config.yaml
head_dim: 32
intermediate_size: 832
norm_eps: 1e-06
rope_fraction: 1.0
qk_norm: false
tie_word_embeddings: false
init_std_o: 0.00435
optimizer: "adam_variant"
lr_head: 0.00842
max_grad_norm: 2.0
schedule: "wsd"
Each number is 128 + 24 x the weight over its row's rms, rounded and kept within 0 to 255. Layers, rows and columns count from 0. Numbers have three digits each. The size before them is the row's rms in percent of the matrix's.

# down: layer 6 MLP down (transposed), 832x320, rms 0.0365, rows 324-443, columns 192-223
# gate: layer 6 MLP gate, 832x320, rms 0.0399, rows 325-444, columns 192-223
# up: layer 6 MLP up, 832x320, rms 0.038, rows 325-444, columns 192-223
down324 100:136144106180096155099121090112140130135137106139089126105160120100044152133139139126121132098117
gate325 089:130150124107152106124130133094132123098122110157151150113126144109142127117108146147095110157142
up325 097:118078104113102152102129123167173118103128184127094114094065136122114159109116126147132171082100
down325 097:104127132091155111118169159111144104131165143122120112119114143112116145140100066105149155133178
gate326 096:127166131114100095122079134123126087131127122158096111180092133133149121111139124130125092103165
up326 103:099157122096104093105103171122128110142107159131136167192138130129109082114190163098102103135138
down326 095:096101154140145089142155119125114113126097140112123148116155101135108080103205157128112105170107
gate327 101:127113138147134125133129124135114146136095115166174131109130139172135102171151122140144145093079
up327 101:114139122109160143121152135139132185106136111070139096114079096148103074112095158145128131108149
down327 103:103096123129166131115102151139151138107130130077104098141126110173141143187078125122143127137123
gate328 098:122127092124100183146108079164129117136114104126100115084126200132144122139157119144143123161142
up328 098:101101138103166170101167113137145103124084111138105116120098116121164163104108106129125138104110
down328 101:114146132158192103146123096106075129085111127130117168124169066152164093095125122140123111119111
gate329 098:117154121124151110136157138126144145108147084150128118126110118122093091134135086126114123145137
up329 101:108108119146147119139101144142115106155129121078132140135111110116085128169090121129140126148109
down329 100:104156119124105128094165120113146136183095137124150157144126086107085096113089139156079136198083
gate330 092:121125157125097185119112140109117119092096124119108146112156124152132131113104129139111115107112
up330 095:110140131098129148145137045141110126138160158180146180143113074122139121175165092113092094148131
down330 095:115141143131160127106068136137104129089134091124105157133151139151144134115119157118118142124127
gate331 096:156130096107122173151123145121135122089112133102173123145151158146091157177165096113159144127113
up331 104:116169150115087079088126122106162164195143161152108132132086144099115119125147149155113128155152
down331 104:138114118104119132105090128101131166146161168152150107151109128098095105150140125139105134133123
gate332 102:098153137149158145167099211134153112175178115131077122109139190134135078156124129113152156147120
up332 102:151093107116113091165121129117121183132106138093184130131120055120131099113158110114116068141168
down332 105:166113129139069121151112136106135153175133121088135093110124116109137112126115134155115130120119
gate333 095:123113122100136112181135141144135168119157195137140122115164167101108182077144102118128160140104
up333 087:139109136140124152133087149103108149133134094155155127152102100118093148093125121135116096154109
down333 096:103143133091146118124102125106164125104129065141117135162127145158156102157126118141098142152111
gate334 103:169136152119104128154088131095132138135156099133179122135087122122138125156117110117130130111121
up334 097:166125135144106120156159058128102175123154098120109149136131097134166124108135138147129141153090
down334 097:167126095109176102154135112095126152133123144140167143141121118113075120178143098087124103132177
gate335 103:141164117142164125161084131103154168124147137138134122119113112154136125097108131143117107135111
up335 104:128120142143154104105140136132134152142104108174108130124120064144168087116151126149137120123095
down335 105:121162141140127086100089118134127156152114142169125131133179077127161152147122149146129115101153
gate336 092:151114123102138118157119120119086178105119087121137119174153095126128072119179139119145140159127
up336 094:148146139136112110156152136121194088112095102093149153157093109131131150157134142129091112166158
down336 094:095126086114145127092112118119118140147171132132130150134141164096156158175115117145182124105108
gate337 093:108090130147115103112159160128087131167116168138098129145111151116120120126098177155152143102107
up337 095:139142120134152178124103096099100125111077119152119118103129122141167130138159122163177119105112
down337 091:135161120120121091149157142162127121171132141126161138139113139136149144162097100089093147111140
gate338 101:148116085149101164172098112117153127147151147146113169105113075082177151142104104172162137163137
up338 110:099136171080143138118129120100138133112090118102149103114152146142103143105159149140135125089149
down338 102:144110080148110135173105087140143132147189154125116175124121101103167128124087114168165113151139
gate339 097:119116150127131101131115145169125126069112133147143142137109141190098138176143120166116131136101
up339 093:165104122122118120130152124113168113149121134140149135148106143087094133091089113102141086176106
down339 095:160148081162127138110144172111101111160109126137104129145143149134101119171126127115130160113141
gate340 103:152149116124170128131122093106131119160107139168131119114077195164097150140138109167185113111151
up340 098:105120106136146138144145179134131150118131110142133118121151149133133094121128127119141096127136
down340 098:157164124127140091109131118136103107129102113106156090110104137130154152132152121120164125110144
gate341 100:110069138117117130155120132142138119100113162107123105135101090146110115144133166187112114160090
up341 097:151110155069119145117076146151151097159108097121138124164123124171137159097149101111099124169140
down341 098:137132145105136119161158134119104168158143108131194150105153146149180158140131123119120101095162
gate342 110:130088140125120102152116110144166136121105135086124125117150146102120156143121120113137169159129
up342 104:165163116183134139104140171093142132132145155123089129125080079143127031105118152142102116090160
down342 100:105114099098093110140116095166150126147112138154103162121119110133134126134119142113144114123148
gate343 105:123092160090125134146141156149147116157107126123117135077159111140124140128094098153128134120117
up343 101:126140146148175128143097150117089118179130112139133119093170143149140168154163123079121095157114
down343 103:134167138147157132119145126121113105114145133070126103114117124171159162129127160090145140120130
gate344 093:114108120131137137162137102111103121136110111116126111127133112106160103134119118076133150139128
up344 101:160146123136148128086118094107123169093044118156149150150174140132147138079171097151141144138124
down344 100:135103094097141111132150125153143134121113134108128101144126122087145097161130140178148097119147
gate345 090:134122152111105136130149184096132177139062170141113171098104097140121136164148100165152110103131
up345 098:126112160120139165097181173118092127081091147128150140106108105134144152146121132162106127092153
down345 100:117124174091145131109129116094065084109123142105159128159149132148093145105123132144088134121127
gate346 111:112138146116148154138175142185147126126165079129131120122097147136160137105101116133112106127135
up346 102:140095114093147122162117136150112164140130137150143102126122138140102145160139136158112150141105
down346 103:107126111150137099128098130139109143094102132158088112125121109126125105131149114138129130067152
gate347 120:118121079115131129128114143099157148145135147146113141145146135121173126139144086128150152173132
up347 106:138170116148144118096066136148170149131146146103135141151167116175128080146081120108108124128147
down347 106:104111187124146134133074139161102183132076159067119120161142140136145096181137150115098173119106
gate348 091:170144179132113151171161091164117150127106084142151097132123114115162124153143106089183161109119
up348 097:120121080129144156133113175124101103082092142103130142092140155169101122131155107143115080157072
down348 100:183141112088126177179152127168137123072114118113131116092143181156198106147164098098129124179108
gate349 096:137132124112104170147094121136110172119149182127126148097143126159118113118163140110125143117092
up349 100:122139126092152123117114150118118110077139137131111132125116128098121127117130142153129135189134
down349 100:099127107113134128114124136149118102120120152128119126160109120109143134147116133173122137114151
gate350 106:117112127159150148109124108159113126127128129143139094110114109092123138099105126124135153163108
up350 104:124158115101164101130101161114164104142104088133110150142112112156132089130140085153118174079149
down350 099:140140106139129141126114120117088153174114151140140104112145143061167128126166133107116143141110
gate351 084:164154138119093109129130138086147108100093099168100082078094148132143162127112113127137124114154
up351 095:111112147146121105144147107115149107177097124153164145112132141100090132102164118145139162114138
down351 095:104102124132154120117150093145131146152150181111165153211151122143123118140133139126141136143070
gate352 092:141129146135110102154133119105123149105044112154136162144110126120154085134071126149173136120177
up352 095:157135140167094138128077150121126141099175117126095097132114078131123139129153131108124115213087
down352 094:164147075100120116128156136110118140086115089117091147148115104094107129134099146144151104178161
gate353 094:091110111096143160121154104132107111115166159148184110150118105149145131144104117110114117116138
up353 094:118120080123148157140145124132134148107129170193098124156123106146097142128133129084149105142119
down353 094:127128161122119135171127143101123056126102136101074169152134150098117111114126129145110181110125
gate354 101:135103157134099140133180142131158132116106137151163099141130116103092153138130151090157094125106
up354 104:140139160135145081116132141076156120115094112157051129142147119106138119149133131151144158141135
down354 101:115117152144114097075161114152125092158123152109127143141114153182113099115125145169089124145127
gate355 096:144102132155132105170145173134133116128111098116126124069156147120143150148156114092160108136160
up355 097:079120125105104115121132136141115114122101122119115134095181181129155137147144115122096143171120
down355 096:140113086099130120129091123127180116130102178141140151196144102121132080079129126158123148151127
gate356 089:128114143139080158120110135106128151122124096142130112166098169172121119125135066090155075097138
up356 101:128154161133138110082111132103156097154089140116132150189143095141140151160101112111107160110126
down356 101:132123120100158115095146127121102108124106162106098146108131077119139100146128122135121197135094
gate357 101:141136123170111102129099113176183105154117103155084142088144145089154158076123132147114190157093
up357 092:143155109137132154117115141172123130130105163134122119141128100157100122156157138101137139097107
down357 093:118117168150119183107132141108108127115093113139137118126123119117116110173134141106140106116138
gate358 100:124181141154096132121132107109128137135144119179157131107149125151092183148121182116154119150155
up358 097:146124142101114145135091090182114170147099084131128156153124154140105142108093168106135118148098
down358 095:119078141127147145104128183107136095122186153135112122092153150144150088154114065149098136079092
gate359 103:134184142163132179134150170104146119177083135161132174121144105167107131108130115106130105135119
up359 102:079063095104148160135092170174055118128150116080126158134134160149121100131145121122111150117128
down359 104:115129113141148147152117133101131123151160096123118149121114148155140154146134117088134163154146
gate360 096:152100142084108098177136100113121151147100061142109127156121191144101121158122153156188132111123
up360 100:130145119108128147091111113088144136101153153132096106141131139115138110110099108108140124160143
down360 098:153150135110129151125123130102181131104086119114123137128152174099139106158098132141201115142106
gate361 102:099099106100132191151066117140170131126124127112133112134101095132147127129143110128102122122143
up361 101:127073097111124135125122108079182094117107151130123143076135154092111153093128131101153104154135
down361 102:126108161079164139128177129146134147135169157112178113098096134153141103127112131111130107161123
gate362 099:143122112105097134134169117119141112115148105166161112102150159117148150119138114133143131124133
up362 099:121152130163164124143074129123173104156161120137108123102085141088093196146093122131104103134100
down362 103:150164144139112138131134102069116138164152068138134132106154125142105144154131065118116119117118
gate363 094:144100151124131130158125088142170134102138175106125114153099135149140136135105106150158097115098
up363 095:107162131117124140147106119118092138120109139133138139066133125123110122165160131122151124157112
down363 094:108106138133123127074194119163134146121141091162096160123121154141110165143110131151109134150161
gate364 086:163176113141134127124072164095156166141125154118121132090132101050122185151122110101090070176102
up364 097:103138119137144152142132152162148131124162175090132134131044114138098157162097124091105129144151
down364 103:133129123128138143163133124159120125156099140109168105121084181137098131144133116132107125099123
gate365 096:134156113138138122167111113096096151110105137140110104167121124103099120062144118134118105156128
up365 105:139102135137180087099101162175129146119085139126127172120109111185129106112166148145133144068129
down365 101:113119142132119122084105124201140165175145162101152149129146171152158124141135139101152162075119
gate366 107:106105123121126166139197088177144139164155113085161122067179135152103108093107109122176090144098
up366 104:117132110078108106123159062105098131103169152149105142106170121142115155140160153092179162118144
down366 102:133105130141132120088124103157147109187094177133062116137140127093115180094118104114118097099111
gate367 105:125144092108110129126120084136162118143145154114091126097139095118143142124182132127125166123112
up367 100:107128148125170129104139119126144090134092120105038138167134164093167116124093146141161077131125
down367 106:140140144107149124136164118118165154099104109165171130171149150119113148144132166085125144110127
gate368 100:146174166136115143127100176159158183116111123132087157104158092097123111176123154099129154139165
up368 108:074103130130113103139147086137158140125158119134143101126158173155119127112106130102126125153099
down368 108:135159169162135126165125120129112161112136117156176104101111151122098096127116174133144093117133
gate369 089:145152119123129101130097147133119145117125169137108115145138092134112088104117167163108109111144
up369 099:169166063149132145163084065125086097088102081143101147101104128101151172135113108114155164096147
down369 096:105139115150094086138088070139088123071107135097154111120121137130155148109097120102114167129124
gate370 093:131132142107146130095133145106192159092140081136110106143147137101102099167149101088181097125142
up370 097:136104113160092108152150119127143087144114150144099130134096157129140121115098137162086160133110
down370 098:172132135148082124114124162108176125149064085138175092158159088110094077156132093082147075117144
gate371 107:111141133127091121108140128153136127128134115153129130104142102110144136147130104141088152137115
up371 112:125147126134112136138159122117122124098132103122095097138144169151135121101111104161186108136124
down371 114:132168137135089152107169129117150138142138108154088077125166137110116110125108083124155119148128
gate372 100:161149132132135116085142132107158069138156100113118102148139134124080134165132095164108126116088
up372 102:177164105142111132069063117097127128136145092123141154140087147114123129142134127152111142125060
down372 100:148152069112138133132107127116143150158122120131126135099096163118133099105145108140129114107095
gate373 099:149073127115085103141165164062136140147144135143118119128113151084144125130111148142135165113127
up373 096:136139144152116133140126141147144147132100126193130145166139143140077083112138136130155078077139
down373 100:122091116140133120105171141124113108120136119076098107119121099130152152127109108130145178159099
gate374 094:133107145127147184063153097152116146123155151147123135094099112103134133152140144145141131114147
up374 091:135156126127138153160107111116115097130141162095136174177166150145161138116182129119073115131138
down374 097:150126129148125124175119113140100092149108126148121138069131127119100146109099159118140146114129
gate375 113:104130108091084145088125133161135155141118162177138117146160150131098148120154140129127146108109
up375 106:122092102149156154101141151142143136135089134122174123148098118131098152130195145108095122150132
down375 107:129110130135173141151150164101087104150188144133091124138110180171141174115144171192125128149104
gate376 089:101114111117153124096145104150146124140120108129129116164086161129083119148100128128154146132126
up376 097:104113109097140135135157147133152133107169087113144124145129123146122118128121166088130135129148
down376 096:119134153163130116138120089099097137062144160133132125147167132133172145125148113145072111129132
gate377 107:130137131129100136099118173142175179116104119132112141119108152113058133158184144131117171129119
up377 104:131162140182097103132101109116136168107142115113132102143065151122113079136163139155101142129161
down377 102:175141141157093139083134150114141099124097155150147145073119148086081117129142162120116132148144
gate378 106:098089155142160104124140108147164172082086136114153123124113148114106138141135117162161117138128
up378 099:125105134153107113082176108059135137092141089103090142186149139120144165102100166083134138092110
down378 096:140138137109081121143093144122124138182157154081121147122146148078118158138175093132118130122144
gate379 096:151156123126111105148083114134135110145086117141139134106158140134134154122123139147148146081114
up379 093:076179112109138098124116105142150106147079117113105094170124134157136119166131113099080120134154
down379 097:128137124134073101120127117099128158138123144188175140127111134166104138088104169185130124128100
gate380 101:102114117129174139092087136116140137171180173138146106157129138154137112119134140124155116116100
up380 094:121157123112125162145134120106152104188121147139143096103183097126130182127128142133150149129142
down380 098:120123114139114095150123126155122173126117123094095133152130121157148128121159083128081122122115
gate381 098:153096155124150095141136173121133139104114126153147101129168163062149116084083144124113096119134
up381 096:141135128122105082153103129168129120174130101140149105127162118151111152138117112099159102133092
down381 096:132107090156146123113119143154129128122100120147153116132078144122131092119122152117138105122153
gate382 103:116132109114106145113139140099139126095164158133069113143096119164112166107100151125107117165137
up382 100:151123145105109103151145091121130110138121137111107109137113143102150153152094132116091190082163
down382 102:097118138125096106108138150136127109093086134155103142145153094162137145093105170146125120137124
gate383 102:166124168140111165144135137135152109140110137119149133105136162094122122122177119143146109138125
up383 106:149152155176117112119132135135138114136102127136142121124122161140131138083144138121108107157118
down383 084:103152123077125096081095116107119098093158131086108117149095112165151134134108116112095114140135
gate384 097:085114097084082167141119102151161116141195174065146122092083115134151098140117130140120182117128
up384 094:099100134124151080135148150137150136143130143123135162157122106162115089133125175145096159083162
down384 091:166157139139129129105106107089104115086082094166113102125139128122109166145150108128141069143107
gate385 103:143126150114123135060133153084126133117148123088157100079109113093120165144155162131164123165117
up385 100:152123150165128132130169133115111116141101133158120109125113135099131185080123140169151111120137
down385 098:107123133105135087123098106135097100135143156103118162176136109198132112164108125103122159124107
gate386 103:153113119126150138104124111120126138116121125100128148129103103090168152169093137092121150135139
up386 103:149161100154129100139111154071172101125137097136111130099128127102133122180136150101141200149160
down386 101:163140093161106124114141116111176104132123170109113142095132150092149113180139096075122138127135
gate387 107:125078121125138100043159150161099112096082151129102134106120149073135127109119106109083134091146
up387 104:119081145142113111153159098146136091102132104101143165135147083163127159157146150115146096138105
down387 106:108110095070145110115117147153147130124138115142134106184140115141137167153115128118103142129162
gate388 097:109111113138130125100123167140114139143148145119128132110126075139199107152160135157115147146092
up388 095:110135137154128106144118123147135144097103106096143127163125110103138136138110135147110143154142
down388 095:160102085155172131136137119104130098148159126131127100134101118118097117161135109098140174137123
gate389 090:155091089120133125133129125138148136106103106109146111150055130151131148154133118095121121127149
up389 106:128150139126158128142117129129088090156098126092155107172139133092142147112188145140120156156139
down389 098:125138150126136128084145115106128150175128147156099158126213104127102085112116099145159142132126
gate390 100:152184111131138113100168143052154129099134104139145137142137127140119134139127102141110149119114
up390 102:112089125090146148148117175088110117115136165094101114147100155138091115132145106103164154222178
down390 097:135126085171090109124123108134162136138149118123155112100118177142095160151118132095122093140100
gate391 096:117104104135142115173130093086115154135122160111114147171164113146134140078126130125117100180145
up391 094:053082110083154129141155095124135143112162170119158184119126135140090106089095123117108119104109
down391 094:124103128175150138120128099088149164111100207097125182134139148107117133138136153127140110150112
gate392 095:146146095145113100155096108104100144127133123131079092125100114108169117128140110106139088122190
up392 100:132105129091151137145170140090172098149155145115088140093154179156146146108084122104131181132073
down392 099:131141106108130149120156134105104129144134136107094124147131163112147140132098088142142158125112
gate393 088:120140137113131151177111127112183067121129150104147114130114126131126125137156122133153143130098
up393 097:148152138138142101104150144129115119126137113116086125120093078136159113137096140107110143116172
down393 094:086144110096102161159128147137155097152101138086134132150128111154128130159110166154148128123153
gate394 096:114151140128133147141145124126120095162091108120157104100118144134165130150088091133175113117100
up394 097:081173148140136104154117153117130096107144125128106096144110161149110118145147113088107112146144
down394 095:120136119103146144138127150096126112156116128086165127139134120155140138202145112166124103108151
gate395 106:126158132111114161093093120089146145140111073125107092167139106111101117146105086100124151144168
up395 107:163176087124091130122131134122180086134152119090087090131136084125167153124134133147130157188116
down395 102:092109166145169146118109117106149151156115105191175127108119114132136149132113148170150136149161
gate396 111:116134170115144125124131114113158118108056130091134134151127162107141090108118122131107124141166
up396 107:133149152131100136104142126126139123126103119136159130162118121149092116136121134134163082188134
down396 105:135111144098089117088121165131112093129152100143136081178053094155133108152119128159143100137133
gate397 101:108152107162172162123153106098129148117171119154111096071114095146136154133136138140092122120146
up397 100:124091088137103148150162109111095116134109134136144138131108154125135143170112121127124105106128
down397 100:095157106144146121153102100104113126110116154131135137131140107133148131142159143124124087110118
gate398 103:139157141130124085102130142128162156058105154136135146151121150126098098123117104129140086126155
up398 105:109126126121144135148131103111140113148133137121113154112138166121143104132087120090118125147145
down398 106:119141141110101089135133144123165137091090130106140115101135124110099107113099123087134115126120
gate399 101:153094142116147140105167170109122150122118100136143135131120154143129160153130161092135102180139
up399 096:126090137081092153104122102130117122168142181165187102106115158203111095094095131124122123153121
down399 098:146171134137147103140164144135143134083092089119072117142106127099118176129122130096121124135153
gate400 105:136136124103139127099135160162179123076147106170102142134117152102126148115137136100155147107160
up400 107:108123112138133143186090154088081158127156116105129119121077132132113118169154127118106123136121
down400 108:146091132124085119134105123123140123122161084102085117112141115128147084144127122153134154113115
gate401 098:133147149179149104153114162085124137134123131142105143114109117159140120112154116144099088126141
up401 093:136131104130170148115131115131151140123137125063137157105115110130119108136099131134104132140130
down401 101:116152122149119113147100125099111097151073140181088082143102127153100179119122149161152119131124
gate402 100:136154114161099116122162136154158137113121091134097132128122147106138150082089133136134154110125
up402 100:128107131124150102080130084115122143112091112123104117165132182097151124154155111112108132097138
down402 104:087127135137095132067099158127078151137135142158120121153127130155116116136146119145133171132155
gate403 109:086103102143136176155088147077113179127152117125090165125100122130121100153166124163101122142128
up403 105:127155104115145150112127091155143092163123153108172113090157109135144120133107115135177129152119
down403 104:129155107131140111104164155110127133092150121104144102141135116130138167126097101142153107112130
gate404 099:118143094119121123160126144142166126147121119153130148159079112109125149166123139121097101101145
up404 105:108137141119147111127098090141129152141082137160162127158117108112127125133154137101131063187141
down404 104:116115133139112088123127104139082113136087166111144134108154123161123140062130123099161123157132
gate405 097:152118099128083129125109126164133131142104121116095134156119127123109133117134126132103116135168
up405 104:119143152138143139158111111117123107111157147147138107109118165112138141122158118149154131114100
down405 099:155161113135070123111089126108126191177131127123091117113107158109141159085166102126092129120139
gate406 096:122146127140117108169166096095152101076122134139132139118129117108156168179107111081149079106106
up406 103:113123139116118139141122132123090106141153152123159151138119128097123116145123123150145106123132
down406 103:114113117139106103097123152154080160093129106135149141121124105150130171111107119135076116121094
gate407 096:153164154127094120160082154156169099088100148123114130129144101122111097133120121134129116147145
up407 099:132115112140130075107103135114101148124094110070137175133177146165160142116146098156104168127134
down407 096:164137107125105106110178083151118146116101173156173095145140151129142156093130176092116184146134
gate408 108:148079142156156140119128196141169181109111099109122106172109097127119145161138110110094166111128
up408 106:123062151120131118159137170160134163118123158114104155147104158091130082099116120099162150116161
down408 106:169120164153094136124167144105118090114130156120144112141087131130103120100152129085170133145092
gate409 090:118103102086159209096076111104154095127169154065152121121104154095129131167108132149112104115163
up409 091:070170111109139104076106121155100144121145110127122112149133130124085113103077145143119120101150
down409 097:156106142085120151174097127114162131145164125112114152113115130135137123140151115108120137123100
gate410 102:124141179114121144131177115124170099151127120103160127124085100153101159075110146162108089103166
up410 098:101104099103195141168128116101143106142087136114108140140138127146086143120141130116108095137142
down410 098:134129133171120084069122116135116148157120133091104120140142150114138075139136127178125154123092
gate411 109:096116107137149164101126128166141166141166157154100150121083146108161175170117104153123144109168
up411 097:102148155121182140193204139125122135135161133123103110129151117092127179118094131142144108140190
down411 097:113126122116149121148101095155142136187110095130152133121117114129157151152104105105137127124132
gate412 102:141123150131129130182110171086141079112140151156100125161140115144126099092123138147149102126161
up412 096:131131144079144130092120163109140118095156156153147145116140081147111139113106123129120130089155
down412 100:116162151137176163142115164081108142136127174145153131112136160142129129101122153157152139091126
gate413 085:123137091161147112113116130089145159117110146078126097086136149113108098145100107112155117142161
up413 094:157144119126107126140127116172161101116158115158114129137057111148142138161146141146096117151107
down413 095:104162119132109073124106145096180136137132151137116125089107163158121137143107153133139109121108
gate414 106:148139105123119096093093112138145140140192123144134084118176120085112126144076082099115113128125
up414 097:131107134127129157146091123153164105145111099107118132123085094156123120133126141179103141122135
down414 097:149123120141108146100105157090157140159151111149153104107131136106122115154126142126163118083109
gate415 099:132102118091145125120173157159136116128132115154120160179136126098140119107118110073091163128144
up415 098:149130140132088098124117113107097146101121125140121111110112108146148115128134112135117125111130
down415 099:145125116102085151106090169114096153134118181153144092152126116135132124129111154124167124096153
gate416 115:148116119155112144129144140138116100139150103098111126109128128165113120105113100087132148086103
up416 109:138139163112115145137081131119120127103114121080126121114134156102146090145102165109112109136115
down416 104:129119123137142149059066126142119128108097136159152161132132164173148121167173170104166082102155
gate417 091:122131109158122145116124139156177123129109136116114086106142126104125131071118154182103152150146
up417 099:090122168132172152091122137125163172143128154125136131109129135105150144125140149134113144113132
down417 102:139141138134147138130157138105107130133119128168120135090135119153118117140121108102142081120070
gate418 083:110155145140124100122124136142141157132117129142142115129092166138128154149159099123161097105114
up418 093:093119130134171136096117131130135141167107135121130136146140137107100126108135114138128171117103
down418 092:142142141122148175164147130125149098127086124114130147102140125180129150078156141127140149151109
gate419 110:118135128092131148117116161086134073120164087160103153174098124097167150165091100130110121134146
up419 107:125122113131113137138140130135098124105129118187154176138138131120093173107149127097129099143097
down419 107:116109108119090123132151170135110157143165141203151119170152180125118152106132166117125114135120
gate420 096:152090138154149104150151143110093130133145107123101113110147107089127071195136106147129143167123
up420 096:126170137091134140136103135113126115126111139131143135111101065156124147108105145164134115120154
down420 100:152130151132155099175129117144101154114108105088102142110163094122139101127106132151137144128121
gate421 093:190153086121102138155146111128105170107150127160134101142128108110138132124111134139177097121106
up421 094:151095129135139115183153154125101151134107121152132130150115136121144192106150124108115087137137
down421 092:119097131125111084160151127131093118152141124100125165127113112137136101170118122131137124093180
gate422 096:100120130088126090123133127161125172137155161176166164135122110165089118161105133128138149096116
up422 100:133145098132094100087101112137136177143127089137058100125144072135130123080141102115108129176105
down422 097:110123105149113056119137096150111094118127135119134102112103162163143167157166130141112128099131
gate423 106:137099115114143143110173118120174146131118127171102167135127123158082160131122112120149123165197
up423 104:129110125150125149178116068095118172085173151121095094114104158120158107138163079147128104109068
down423 102:148125124094123144184103108111083130135122114140107139119156146156153130166099134159165117138168
gate424 088:126106112103107160164127129126143114105136150165135138109097165141121140163137121118146116149099
up424 100:108144112124142136105131153099165097130095160109115147115130127126110135141069166094120159117134
down424 104:127156166138173122068100142116161110145114122104122140158141074125168146085110111119125138124156
gate425 091:110144142118134109159098127123148120126126109117160134134156097104127129104127106163084151146142
up425 098:140110124182109144154131142150134129116121102158115107115113072159141125111129083070148126104145
down425 101:096160122131177139184101121106148135124084074134142161131185093158150114085126113132100124122125
gate426 102:141122144134147163108116143119106124127114121173189109115134086136170137132155107163099084099125
up426 100:163139094157094116134130150125141177129121091132125116122114123122114076124108179173118152143118
down426 098:146173115154120089104130111130143155159162104140160110096094132106116148147108196134161099131100
gate427 092:095146113116146123133122099093099108115131130075130109137155160166136145152116104107109130102160
up427 097:171179116117151113124126118150100112141111173123143123160108134140147141134110124115153142129132
down427 093:128131149120142124149134130159118153134130160163141120125124129071127144083138110147133125123155
gate428 109:121156106120139127121150106140142106118112134133158121109142078135140131137117116136110090122129
up428 106:098104126142069134163120138111119140093133124162121108136154163159130123151175139178095100113120
down428 107:119073146132130132148182138154083110111128119117124131168111155127120119094092128144102102149132
gate429 101:120101094109137159140120142173160135109142134164114101119093139137147149182105135142142137146115
up429 100:120123105109157117203103101123125151145100143114138149127143143148140085140128124144143108110132
down429 101:132135147107121122100178151089101120113138088094142148122104167156143127099131142102097113140100
gate430 101:113145133108121099119125121159191126123147109109104140110118138111101100135070124083102134089150
up430 100:142114107115117171138126113115143157140132113154099103139121132100133107120123160058125119123102
down430 100:150130139152112152101121135123114171129097163134143098135130123120165141117158083128158125130180
gate431 101:106097130110124133083148120125141131080187184115133110108126123123100125183104134118102152111128
up431 101:143182102103114103143118116187108119111114130146116115155127151125107141106073131148154108130141
down431 097:145146147112097098112125169159128130084088176140094123102118089097166137123113172187096141103140
gate432 095:144130141107182145145116110142127156147165128123113136134144142146132090124131124113149155161095
up432 104:122144137143107133118119153124139148136114161113147123131159119108107095158124149145154121118134
down432 104:149109145123159164133133124118113166125156112090123109113167171176106146133164125114119162143122
gate433 108:164153132150142128094113108161130118130139083110122118144119114126129122126155134137130135117145
up433 108:133143128127151141135087116137100132117117140083148155168125122080181113089130140122143122106134
down433 101:111119088160121159121149121123101146114150114131112074147167106143149140122173154157086124122155
gate434 105:121101114110126153143118101163142144121163168094123115116128134118100147126128137064135110111145
up434 101:104097147146120096175160087115141126135143078108136138138148183087147127125109103154126126144155
down434 098:125147153154070140119135109126155113099130169163138134129157140121135106142142146118136158156169
gate435 094:102125147153154126115157089170121138127113143121159108121127146127161163093119087137164129127102
up435 089:132108116131098155109119108155114110141113107167115118115126156132110096147162119151101101144117
down435 093:126129114122160165146118121115170147128112149102129098112128147122144158106121106132174136110136
gate436 104:160131154169171171093117140152103126126123138130149114140141094154123110139144143097105130139128
up436 104:108168157128107106117137086121131123093126106148149119146112125095114107122124168136112101135161
down436 101:125125132090138114120163144114125123131157134107102107168105148150190131097140120125142133124149
gate437 090:136154089154080141080126122177134119151151141115151152138128136093152140111133125118142102185137
up437 105:118101112095106128099151117141102147115181173138138170149121137153106138136142170159130126150107
down437 105:121077155127173104144127140129090116123096138114123103130139102159117082110147125155097101136140
gate438 091:143087111097129120106140128131136145102140138159102155125145122129118158150123128110185174109102
up438 093:161161116178116150150095142147127105116124139116112108112109147129153134174146095099106059112153
down438 097:131093096142132121123144145139126109137120143154107130081144159145102141148132106126131150111106
gate439 106:125140137104128108112117143144135157105101124139153135153147143113137116143133114145177117108134
up439 102:165171077133147161113143084149119132163132090142115136145159123104123149118089135141150118122136
down439 100:120099173151162103123113137120101140139085111135148125110114186114156110133162161099136154080120
gate440 100:108115140142145135082068187125134132144141129097110171115118070153146134102109121120141114156128
up440 106:094159171174170130153113107147142133168086108102098167111105123128133127170111142129120129103141
down440 104:139159153114131116131151114150102118148130113115135110117154189133160143110164140144141118114143
gate441 087:126097138140111124133122119149092102106102137121127154138127151113116135171131096131139153109148
up441 090:113138101110172138145138176158120118121137160080117154179141120122127157100136117132120131117127
down441 089:146118143124107122146176132120153142105139106136156129068132125119145134060160151130131138193089
gate442 103:156099129095140132131155093124118147088125128105129094145087092122139118136080125123185073139160
up442 103:091164114133132099132116155120094081131133096125102129156122083136151128118119101144116123114139
down442 102:132138124115124119164137121154136127094103130144105145166113096096185142114115147092156088126171
gate443 088:117112076108148193133128144136115136097138129158140135101113145100151156132076129170121128132128
up443 098:088132090096131143110154160125126143137180114137111179141156169162129093119071118167142088141113
down443 103:115097168094120117112133107120144155145148116131114142130140161113111110116140107074166121160116
gate444 100:156125107158156155133166121152105128116128116179117079141104158128129138086147111148151133127139
up444 105:136137127168129086162102162119112147128115123148129156126126147118104093115132100129115159150121